Weights of a small transformer language model.
Architecture: LayerNorm before each block, rotary positions, no biases in attention or MLP, untied embeddings.
Training: a variant of SOAP for these matrices, 147M tokens, 2242 steps.
Each number is 50 + 10 x the weight over its row's rms, rounded and kept within 0 to 99. Layers, rows and columns count from 0. The size before them is the row's rms in percent of the matrix's.

# layer 6 MLP down, 96x192, rms 0.183, rows 51-95, columns 128-191
099:47 46 62 57 49 45 43 50 25 44 55 55 38 49 72 54 56 47 55 45 58 40 47 41 46 59 49 61 64 37 43 69 51 44 56 50 52 55 55 48 59 54 49 67 46 40 47 48 50 51 47 56 63 43 57 42 47 56 44 62 50 55 53 69
102:71 31 61 37 54 41 51 68 60 57 52 65 54 63 47 57 44 62 48 27 51 59 44 52 37 49 41 56 55 61 70 54 34 58 66 46 40 58 55 42 52 44 52 49 45 30 52 43 45 59 45 41 61 68 56 37 42 42 73 62 48 62 60 57
106:52 51 40 47 44 56 58 48 50 58 68 41 35 54 37 30 36 54 55 46 59 43 53 53 53 55 59 59 54 61 50 78 64 34 48 61 44 56 41 49 46 63 70 29 34 56 47 56 34 58 40 36 31 43 49 43 58 60 56 47 76 36 55 61
105:71 35 49 50 60 60 53 75 63 61 42 65 41 62 49 39 58 31 36 47 52 56 43 62 48 41 32 38 56 61 59 49 46 67 54 66 57 55 60 58 45 62 73 37 55 47 67 57 51 58 59 48 48 40 61 48 52 49 60 47 39 49 43 61
095:45 38 42 48 44 63 35 64 52 51 48 48 52 53 41 65 43 41 70 41 54 75 55 62 47 60 53 57 61 67 65 51 47 33 52 31 66 50 57 51 56 40 46 49 54 47 49 53 53 43 56 53 64 53 38 40 38 36 62 35 42 45 49 44
103:48 45 38 63 33 44 35 57 36 50 50 60 37 47 72 50 51 47 50 50 59 56 28 60 36 51 56 58 51 51 62 48 60 63 48 54 51 49 62 48 60 54 65 60 53 67 42 26 35 60 50 38 63 51 54 28 55 61 46 69 63 45 56 49
097:49 66 57 61 55 55 36 42 59 44 45 63 64 40 54 49 49 59 48 48 45 67 67 46 49 45 56 38 47 57 50 54 59 62 49 44 47 62 53 47 40 50 33 55 38 58 59 54 52 38 44 32 51 43 42 59 53 41 57 58 50 35 53 61
103:66 29 47 51 61 43 43 50 43 46 41 69 44 57 41 42 55 40 68 49 57 49 50 73 57 69 45 44 47 61 41 48 57 32 58 54 58 49 51 49 55 68 50 55 78 50 63 55 48 68 54 52 57 42 40 45 27 52 54 55 71 58 38 42
103:63 49 67 55 60 51 68 44 54 51 63 61 54 49 50 62 61 44 48 69 46 42 51 46 35 56 47 51 50 51 28 44 53 34 49 39 52 56 35 34 43 71 34 65 59 50 39 25 39 38 41 56 36 51 45 55 61 48 55 44 64 61 40 66
105:33 47 48 56 35 59 53 47 46 40 58 53 59 59 40 52 41 45 48 44 50 37 46 57 43 44 47 48 56 47 57 54 57 35 29 38 58 56 32 36 34 49 40 41 51 74 43 42 52 52 49 41 42 50 50 55 65 47 65 51 31 64 56 45
097:41 42 37 45 60 46 42 60 49 52 36 48 42 45 54 50 40 42 32 47 59 57 57 34 51 54 42 43 36 37 54 51 49 49 55 50 67 45 38 49 49 47 56 51 44 48 41 58 69 41 49 59 54 49 56 37 64 59 42 58 47 52 49 55
105:38 63 49 47 54 50 48 32 52 48 56 58 27 66 50 38 75 49 45 30 37 53 47 49 50 61 28 54 53 68 50 42 51 46 54 69 55 56 41 58 35 54 24 42 53 61 63 61 39 41 36 33 55 40 32 46 64 47 56 48 52 49 50 41
112:59 56 43 48 52 39 50 52 52 44 51 59 45 48 51 53 43 32 57 56 43 47 51 41 54 52 55 43 52 51 47 46 52 65 39 38 19 56 64 33 54 63 50 53 47 49 39 65 41 49 43 37 65 40 61 64 46 45 61 48 53 58 49 46
095:44 35 46 46 47 49 55 51 64 63 66 80 60 52 70 40 68 53 39 52 51 49 50 51 54 56 58 63 65 38 61 57 30 57 52 58 38 59 32 47 45 46 64 52 55 59 64 42 60 48 58 47 68 51 62 50 50 41 50 40 72 54 66 51
101:55 44 50 72 46 49 50 45 60 40 55 23 51 54 39 31 61 52 44 60 42 51 27 51 49 40 60 49 30 65 54 50 75 49 42 57 51 49 63 62 42 63 43 51 49 69 48 35 53 52 47 47 37 43 43 60 38 73 55 65 41 49 62 36
090:32 59 42 69 54 49 32 48 58 51 53 68 51 42 58 44 57 63 44 46 66 58 70 53 43 53 32 50 34 60 55 45 59 50 57 41 65 58 53 53 42 50 30 62 51 56 61 74 47 41 52 37 42 31 51 54 53 36 67 48 64 41 51 53
092:43 38 52 48 55 38 36 43 62 54 23 50 41 50 41 60 46 46 52 61 51 55 59 45 46 41 50 47 58 69 66 51 55 58 53 49 27 53 48 45 38 51 55 50 39 35 40 46 47 63 44 47 52 39 37 41 45 23 50 44 56 59 53 51
092:75 48 49 51 36 52 48 45 56 35 60 50 49 47 46 52 48 44 49 43 41 66 44 52 70 62 64 49 79 50 44 50 54 55 54 54 55 65 55 38 49 67 63 67 39 44 32 42 43 45 53 26 51 40 56 40 42 54 55 39 52 51 61 39
098:70 54 44 46 56 50 61 42 53 51 47 32 63 45 41 42 47 41 57 57 39 59 38 38 30 64 43 57 66 40 63 49 43 61 46 57 48 50 50 37 58 59 41 51 48 47 59 65 43 45 42 37 63 54 49 42 40 63 42 37 43 45 46 43
101:45 61 36 52 32 51 60 38 56 54 57 61 28 34 47 44 37 35 46 54 42 67 25 57 45 64 38 45 76 57 59 45 57 49 58 63 39 39 61 40 47 45 63 45 48 45 46 50 35 52 58 38 48 67 55 53 49 35 41 71 46 46 32 45
107:64 55 54 36 50 36 70 54 58 51 63 47 48 62 33 46 57 48 45 57 62 52 55 42 67 50 45 42 34 51 42 37 53 70 56 63 45 47 37 32 59 45 47 39 43 40 40 41 57 58 48 54 51 54 47 45 54 56 74 56 46 57 33 27
101:48 71 54 33 55 40 57 45 38 49 66 40 58 33 61 50 60 42 53 65 35 53 50 54 52 51 45 34 43 45 47 58 60 41 43 42 53 34 73 45 57 42 47 49 53 59 44 61 43 52 27 58 47 45 37 24 56 49 50 37 60 49 54 41
093:51 46 58 45 55 44 38 54 62 38 66 51 44 43 57 53 36 29 63 50 50 63 55 43 59 55 54 47 40 32 39 52 65 35 48 50 48 64 62 39 34 51 54 66 84 47 72 46 40 52 46 55 31 54 62 56 44 62 62 45 64 45 44 37
094:54 51 57 75 40 51 44 41 57 57 48 59 46 55 42 55 51 45 42 53 60 42 40 47 50 30 58 53 54 62 38 31 40 44 65 39 40 60 37 60 48 52 43 63 53 51 64 46 37 58 45 58 59 47 39 49 55 51 66 58 28 45 57 32
099:61 28 56 46 56 62 61 61 52 37 53 52 28 51 72 56 49 45 60 46 54 59 35 57 37 45 38 63 54 55 57 26 47 42 36 51 54 58 54 33 45 43 49 49 59 41 70 55 44 44 48 45 29 44 29 44 40 51 51 42 43 41 52 70
099:73 45 60 61 55 54 53 41 52 51 58 58 52 66 39 39 59 39 57 66 61 71 53 61 49 59 58 51 50 56 36 51 40 61 43 72 51 49 37 52 54 46 54 50 66 47 51 55 28 42 66 50 40 63 58 49 54 49 51 73 54 37 53 67
108:40 30 50 47 58 62 49 62 43 53 44 44 40 56 52 62 43 38 49 59 43 57 38 57 34 60 56 59 74 52 40 42 41 41 40 50 48 62 42 42 42 50 57 61 44 39 62 55 46 43 57 37 48 45 60 65 48 41 39 62 58 90 55 54
108:42 41 53 48 40 32 57 54 45 41 26 46 40 55 50 44 56 42 61 61 50 69 45 27 53 34 51 56 52 61 58 40 41 48 61 69 28 40 42 54 58 56 48 65 42 54 31 30 56 49 59 64 62 70 40 56 44 73 49 60 57 37 45 43
093:40 44 35 44 44 31 62 55 39 45 54 45 61 54 56 45 49 41 34 66 47 42 55 54 64 63 64 56 33 39 50 42 56 54 39 54 60 44 19 62 45 61 48 56 51 66 49 62 39 72 44 59 50 49 41 36 66 49 56 44 50 45 39 51
098:55 50 59 53 54 59 49 63 47 33 52 41 30 61 50 45 45 27 49 58 36 65 57 38 62 58 32 39 61 52 55 36 37 50 39 42 52 58 56 49 41 41 46 68 46 40 29 33 53 62 58 68 41 41 63 35 60 54 45 39 49 59 42 59
101:44 55 48 41 58 54 53 69 40 44 63 44 63 60 52 44 36 46 49 24 42 42 42 34 41 47 38 56 41 47 50 44 34 31 47 29 41 38 49 39 36 55 50 40 46 53 42 49 49 53 42 51 37 59 63 45 65 65 41 41 40 51 36 36
102:65 53 38 64 60 59 57 47 42 57 44 37 48 46 47 32 39 58 63 58 51 60 52 50 52 18 43 75 47 50 45 47 58 63 57 54 52 54 55 55 56 54 53 50 54 44 38 36 37 46 35 51 42 56 53 54 54 41 52 44 51 46 62 47
111:52 48 54 56 61 61 52 36 39 60 45 50 42 37 58 56 38 37 49 41 41 57 40 45 68 54 48 44 49 41 70 54 39 48 69 30 57 44 63 59 56 58 51 43 44 51 58 61 53 33 47 44 43 33 52 44 51 50 72 48 58 39 47 51
100:52 44 41 58 48 25 26 41 44 49 59 36 37 59 50 62 48 64 49 59 55 43 45 48 37 47 64 37 39 40 17 60 35 64 51 58 39 50 46 36 54 51 68 55 49 42 58 35 59 63 48 58 75 55 40 51 56 65 58 48 62 67 60 55
100:57 57 58 35 42 41 61 44 54 56 58 59 46 43 65 32 49 66 61 39 50 57 46 27 52 66 57 51 57 52 49 35 28 31 48 52 50 56 29 44 29 56 40 42 48 50 49 56 54 45 44 75 40 54 50 45 47 23 62 37 57 52 55 54
099:36 35 36 52 59 47 56 62 47 26 59 56 71 59 51 61 62 36 52 62 52 56 36 67 46 43 54 55 29 59 48 58 45 33 24 34 46 35 53 41 32 37 54 50 58 47 56 49 55 58 38 37 37 47 52 41 50 42 40 26 53 54 52 49
105:44 51 66 52 45 55 50 54 61 44 62 72 56 48 56 39 69 40 62 62 51 50 44 42 39 56 51 44 27 35 48 62 42 39 44 54 58 49 63 60 48 34 50 55 36 51 37 66 47 46 44 44 60 53 59 34 63 35 23 51 74 55 55 39
104:54 44 52 38 58 34 46 35 45 35 45 35 60 29 49 45 40 46 59 51 40 49 60 41 41 65 44 52 55 44 62 29 37 63 54 30 60 61 38 54 44 61 46 56 63 44 48 57 50 33 45 55 61 71 45 57 56 45 53 58 45 46 66 60
094:64 59 47 35 64 51 48 64 57 54 62 49 52 76 65 50 36 53 53 58 72 44 48 49 37 50 42 46 57 54 48 73 44 72 47 77 43 48 69 55 42 33 49 44 57 48 61 55 48 36 43 69 53 60 51 41 37 52 43 64 45 42 39 56
093:63 45 41 54 32 39 47 34 59 68 65 47 28 69 53 43 45 64 39 60 52 65 47 62 42 54 49 55 61 75 18 40 60 48 46 39 55 56 43 44 50 66 51 34 48 42 52 48 34 46 44 41 53 38 48 49 41 44 46 38 61 35 40 66
100:64 65 52 59 50 54 44 42 41 49 53 30 70 47 51 63 54 60 57 54 42 39 33 78 33 37 32 48 38 52 68 47 67 28 55 34 61 54 56 54 55 52 51 42 53 53 53 40 49 56 49 64 58 50 52 56 54 39 40 32 67 57 40 57
101:34 54 69 52 52 32 52 37 47 48 37 40 53 39 42 48 58 57 42 62 54 39 45 43 58 44 33 37 43 49 64 60 60 68 50 44 45 55 58 61 57 42 41 41 53 52 41 41 56 46 47 41 58 61 60 43 52 44 42 55 42 59 62 53
103:60 62 45 52 23 48 45 60 32 45 37 66 57 38 53 47 57 68 55 56 42 44 35 56 30 61 27 41 34 51 46 32 30 54 56 22 48 47 56 55 54 68 38 48 63 51 58 32 60 32 41 51 45 45 39 47 49 49 55 71 55 50 47 43
102:67 60 68 45 50 65 58 62 53 67 50 50 52 46 25 29 36 33 78 47 45 50 56 41 33 55 61 59 41 46 31 44 49 60 44 50 60 49 54 47 54 37 27 48 58 47 45 55 59 45 49 28 51 35 51 46 56 54 46 55 59 57 42 57
100:37 48 58 64 60 44 57 40 70 64 59 50 56 35 55 54 41 51 57 58 42 50 53 56 36 44 38 54 49 65 41 61 42 39 47 40 41 57 53 37 47 58 53 47 43 44 55 44 64 47 32 53 45 57 44 61 35 47 44 49 43 64 47 55